python train.py --hidden_act="tanh_gelu" --norm_place="pre" --positions="learned" --tie_word_embeddings=true --init_std_o=0.00809 --init_std_down=0.00809 --beta2=0.95 --warmup_steps=349
Each number is 128 + 32 x the weight over its row's rms, rounded and kept within 0 to 255. Layers, rows and columns count from 0. Numbers have three digits each. The size before them is the row's rms in percent of the matrix's.

# layer 4 MLP down, 96x384, rms 0.107, rows 0-95, columns 240-287
107:191140077097131142141166131164149244117092139189119186128151126152159096111147102116094143125140146125144170149134130104138164086166129106202146
096:153118146126086204162152109090142075123147158106124153146150134160168131179164149136128090128135069178194180111195111086107117122096114178163155
095:086131084142133117145103137123085133070104131117183109142144094108169138083154144135142132120163138100123066120074151146148178060079173138098182
101:122151103100121102131113162152150066192115136156101141127119164142062121139144121167119145116146133152154124129107143118144148130107092158130168
101:093149172135098167134084123079096132086138108115106148141110123100095120191103176113154128100115108109110093160127118171137146125162167087119106
110:162050141109109145087120098143146255086087155150104150155099099088132133088167123129097128143143128126096067086055133146125135121063102108186166
097:070178146162126073127158127111111052110147127125154170157135100141139114090172127098124131184121161114043115118106166088111094124166095155102114
110:104095086160132147163134120128118232166084134138086108101132086080076085155106148146123152070136107100089156122118149130173164107118066090129134
106:117077078120105112162099119119139169167053123069146110087150121140168128100148118131083136132132185147090118131093124133169162141063139114091140
102:155220181131145152116184107202128189094141131180133142095064134158174104093094144157132181104152142100162140096140113151125175154090087062098136
096:131136069115096098118146116088077103169093134069104104075124148119103076163127086098145082100099068058126154078141101137081085126109100085135128
118:131115132124135112140124145120141154153104111093122142126096122148117110147113167159131155130121144168067173105142131145154125159113148139124133
097:158111122065140164072164113218175188172151159104161124115122102121132154116138119142129126134229154117172073141084145180097166127131066072114114
095:152073103135156126152167110099143100100114140135088097135116119082070174048083168136133116120068117138108126108136143165128159151164139126130088
099:157185122135143127145130128122077176167075128155083114187119116154146135144095111163157117071194167146130125098087143121147160094156100162144129
094:116139129086133189137159118108096116160150158164109124131160139094162112078140138116125158113106045129130134132141146106114154111107108136113154
095:172115057077163151168148133098161160093123132143188109129109143124128176118114089127114158125171093112137156134050131111169100172085119099122156
095:139088058157142118178122116089188092121130133155136081111125159131112211150178143178146111091092165119179146102178129149114157129172103138117108
091:215093189088143043109156109066131168089084144171156106178126158118127119126139134146146107100193180098190094115108128178115096103138101103112116
096:115136112147146118142146133127139036088150118187194112152124095106098080160075104138112123114062105095142164134125153124169065146138149180101095
106:129177156198116133147145136094078037036170118099168121071148118169132106127117159136176090108162101098087124141132118136084135140139149159143071
086:077179182182167170203177142128163152166134123148118108106131089125135131236092147097088138152166205105178160130150121143135174132149078115131143
101:150107143151109138148105108148165089158159110116099105133079115160213159184086138180082157129136113149176172100203103114166179122108146114133078
104:125075133166192097097089102158105189076071134122167135123129089143120118087101159139147156132035149092069072112130065164123083092106130140138097
086:159105089091106147116168130076110158092151196052126078099142116081096094158161118102211163113118062140224147132128116097179069157115079140079151
097:134140089166124133187106173148188117129166164134129081187130156144190113091091121138128090113128119141129129118157099140102153089118154169142118
096:115133138131143161125128122119047123109148124151156112125103124086157146102066158084064145160084081114092030143167127148159168085173108160113138
097:168160206109169105090159129104129146206137120127053143153168128081218172153147089139159135117193111163220142155109127170151095108129113084129134
095:161140161139093198119044178114115140185139115139114102180136097117075119079101111165131103155111104172083201133116169143135123136159145126113113
107:141123143192138112152114164133110090183117159113195092089093126117170113112101173140125138119135203116112139119077117134096143151129102085178118
107:103166098107092099128083149093169161144151164140101125105098161114136164158075128101157117128092132171092123128077089177139163125169103126140166
093:178115167197085128170111135140116098202138142103210172090117170089141041115119131147158132127147149141143140158170105134139114130140131067106177
096:164192124142178165150163105130111156173111151121119151132133089086080095132160158138140119179166115129148102181155175132089069128106165157126100
102:113174159103117145117085093106141083117155138124188062124106132133134150140063127135172112109155096155076164180125133110136090150093155143114136
109:176143118131077145082140101070116095100103184075078104116100116199093094141230080166190119109166144083193107073053098076130150134141132089140162
102:108099146139132125126123100104111233163100151122087082098113124155089108180122161133139144170169185165161175112105119106101115132143160133136178
123:139138132100148149102126117160186172169118081141158123169172134111089146157179073119112127139050116118127151134100135113130175143103076159120184
102:122118132141092173107088157058052124155141062111117110206092128082194145053070106093111106098149086096080094146109144145087147104128110120120090
108:079111152141110069093096140071135057065136114108144095117144128150137060178108138143108119096135116139049146122146116141144145152144121173148093
085:125135105108087144163113124103134226238090108138133077118126154117088088164151130131080106110097129102107130155066145155137094154115156127100126
107:127039099128100107180127113128147075041153124156059186156125142121145123166088094096065110160130157089146092131160130138111146103154120068138103
106:084181081102111188171125109173103088076148119106169100100139133035155097123130127110139146128122219083041037109122169120129131120126122140162118
098:080099050115204159122127106173145143080135169183082109154098127147086172120105155132103163140187101090199163145217110111100119129077115163102115
106:175083151101127111163109125177113193110117106150116157135105094147128124143157140146049101159173094150120131112057076109106102128080134143120120
093:078163154148078109064186115148110160081151134168229072106145133118162080105176107133174166092175145168153128147090108202185134128083164177114162
090:166096155159131124082108180097153210143144109087109131137106121161086129160123158128098205130146185142189133144151127125174132134106210135091143
111:091134078117155160141142087079086193086140099081128215075144090134093148080157107089108113132174039114114102160073116117057139147150127120155072
102:138079092127169156132131130086168058163109127109085146130114147102125127164093137106094171191153102150146188145116143185150116116119089059122173
100:128192127126146133104137133099129126122104102140166088184158112124146168074083087097095214096073137114069106115108132134166159125155083046124102
088:108111164189178114117103116185080181166149162094132152116130073124164165194134136127105155145121149100194090144102124114102105093104135152076082
117:071076120157106128115118135095133084044152129101160137080128133072163083152100151081124101135116129085156078141139063156136146111077096130118084
097:113124079132104121090074182177149131163152104104142093195160101129172135168137134096131136160086106124140138183220127059112126134139164136121156
086:093142171178156146114169107122157125143102181138140131159120098162141160129156130123210182093117079173131115156119149131150135115129212154183142
094:143136130119099113078119164189151110105133213126051133082111113130105185162105158155145136115157120178136114113172127101130089128093153112126155
100:124090119123167161204134126086140094130152147080122121132144099165099103094094165150092149139144092127143225085159113104166102139114133122133193
090:186084241094170076119108134181157147229131119190132121147166135109118175165124185128146147171118223086080093129122116136121112114122153128092132
095:070099148090137079120082135123110137136092127161140175173119130173133088089108092113112137123112137145088095118150098164157097121111074135143106
093:054141094172125204175120147117157120178145134127097096122129126113143120073178089114108138160089139148124108123122108098179136100145174224153177
096:152179129113092106118153132214141091150140132111124153084091143131118193120149092081114107151086094127169100150132071083129094146186085117180143
101:160086140075134161106150093169148255179093101135132154110173152105159130088144108136136137153139131162119118157141068120156129158169104145169088
104:044093194143132084140151119127161196109108099141103108130127131157146134137139114156112116110140080140136127082159141136099192137086113082117090
103:130138146149128135092158107113146070128131085119200101146151120173077134153142099134109121134147081167051140159101107091116082148121154182101120
101:124153122092091099127106099174162038127109084140080183152106130175185119158101114157111185156175082137092137158146111092177127152152143135144130
103:091183148125143142165128132130067225120118076068172121089162155160060111164138122119128105139056152122081126159126120117127106114089143097093140
110:120115202077164117141124147130116186098111155154086158124084119112167143104155128098204154104105145088199122085116183140191165114179119132102111
105:081190155136100101149143106100119053124161090120153126158075130062096136128090152077142109135137106146048158143093122082124137136116129109145106
084:168205157120100153097191152094101088150123161121200096092144078130079155090151126104163185160202099175151145108149144117148125070161079127108130
095:181146114111131162043183129112114123124184134136082159139092163163126122146145108157124109166134202136154162170190092154123126166112156136082107
094:116098109129138159066123123133165090179115121122115170076113101144093142093079122109102130111076093121074046136153099135142051154156117150133127
106:133091123148135145108057122205098098174107068185160113225144116192065116102140132118053130093098132199141109106188117121169128146154134147115163
099:119143141165164131209151122132116079178142127118106126128177118098150132138138069123166132139145113108160116138107161137175148123168160117125112
099:182091154128090097097183138077091013146096110114145148136121128122118160126146148122073140118126181133058093111096119125085144116087185091143146
129:050123104140137080114101116101133080118111092146134114104126166091101181158089141069180087124091170108089112137069172144097130127129171120127123
091:108133104122141096074128100040206151179165121102084106124119162158148100133131105146102113167068156120114168111170144092104161075138088173100202
108:153159134177156048114129114166133048130160129137136159103117104170121176115124105195124120110142149134115149113120103109145154147127210104109108
068:124177116116092110150160107112100077098150075104086170099134139072145073120173127114148071113119072119108137119153133140073122101122095156076112
095:125151197117097098142101133093142197195115144091121101090167174158101110112129095141105065142138095156139182130165157159117130137122174155095154
112:064086166125122131146117186197118196078119106166137130189174111103079141099124171106133073176105120093165116128151169159093150140193105186138101
093:109218101149144111102129123191085173140142123117105107071175156086129138126158154135129162095067189104097075112088166110086141142149168182183144
099:192094060107164183174112126107090031071105164189189189167127152109144124092076163151169090155155172093094090116108138080121118105143155123196071
091:109048131130075051137086138160167133114136078127157139115176172153133204149150114090126141140082134136150103169135121130167113169140124148128116
084:161156147134103128129135120163168173107098115116077061146166179130059125189123130105126088127126124132132183115140123135066181138163076110142122
113:111191125165122134110193126076066003019150149149118162117144159111103071132161138124127111143088073091105151172079128120137116128165150152133098
102:164096157145169147114138086133105048079122135158160120182128121093151160152138130134191130094117137173150160165162115175104120133088124161123126
103:141087062135142138121141152153147063115138219174100112173116145088140097162154136116157123156127134086129120139200183127111109136126093106100152
102:128110140141167140120079184199119179148127137099119103144149137177188103208137124172096095122169195150167142130153100051107089165072167138179136
092:110132118143090102129139113126152068054152119085098097044090123066172166121165072132146118123148164145190116087149157200143102113161137101075154
092:171157116129170076124098154157108108122173172116174208124112116116138196084144113157161109124143113166187090140076164125117092113150119138114068
094:164106095117119126118091156140190153151133148152120158161191158217165075119147095152081118148143177169195212127093133174130115180136201089131204
092:088094180112163132084087176082086192106165115126137134159141133104156143137132155129114102114034120098143066116095126068091158190114151096137083
107:104158144101160095145168152117120196107172105098142125055136137143087137096146135094142149122099075097143141118126172081116090121137094123157047
131:146142194115086140135145133180136104166122138145136132131159132149146111156125108179123170118223163142172162090157159155142108126121125145160154
097:159114051083076110076087103146118050136107135093104116122092096169128173079100180158148134082155054179112188077174132099122123108129112144112147
099:152081069102151153152096123113181134191111113155163160175155124145096101146161157136062116162098120162133136147161126145118125106118188135161146
092:107163121133109183067181118164147229096156128123107120072108105179101088090117096093181172098181218116182093149060111114172122104125140145120152
095:149152118111120122157134118135110126089175104111107205117102174117129174091156071117167130157042085086186088089111136108133082136207103126116120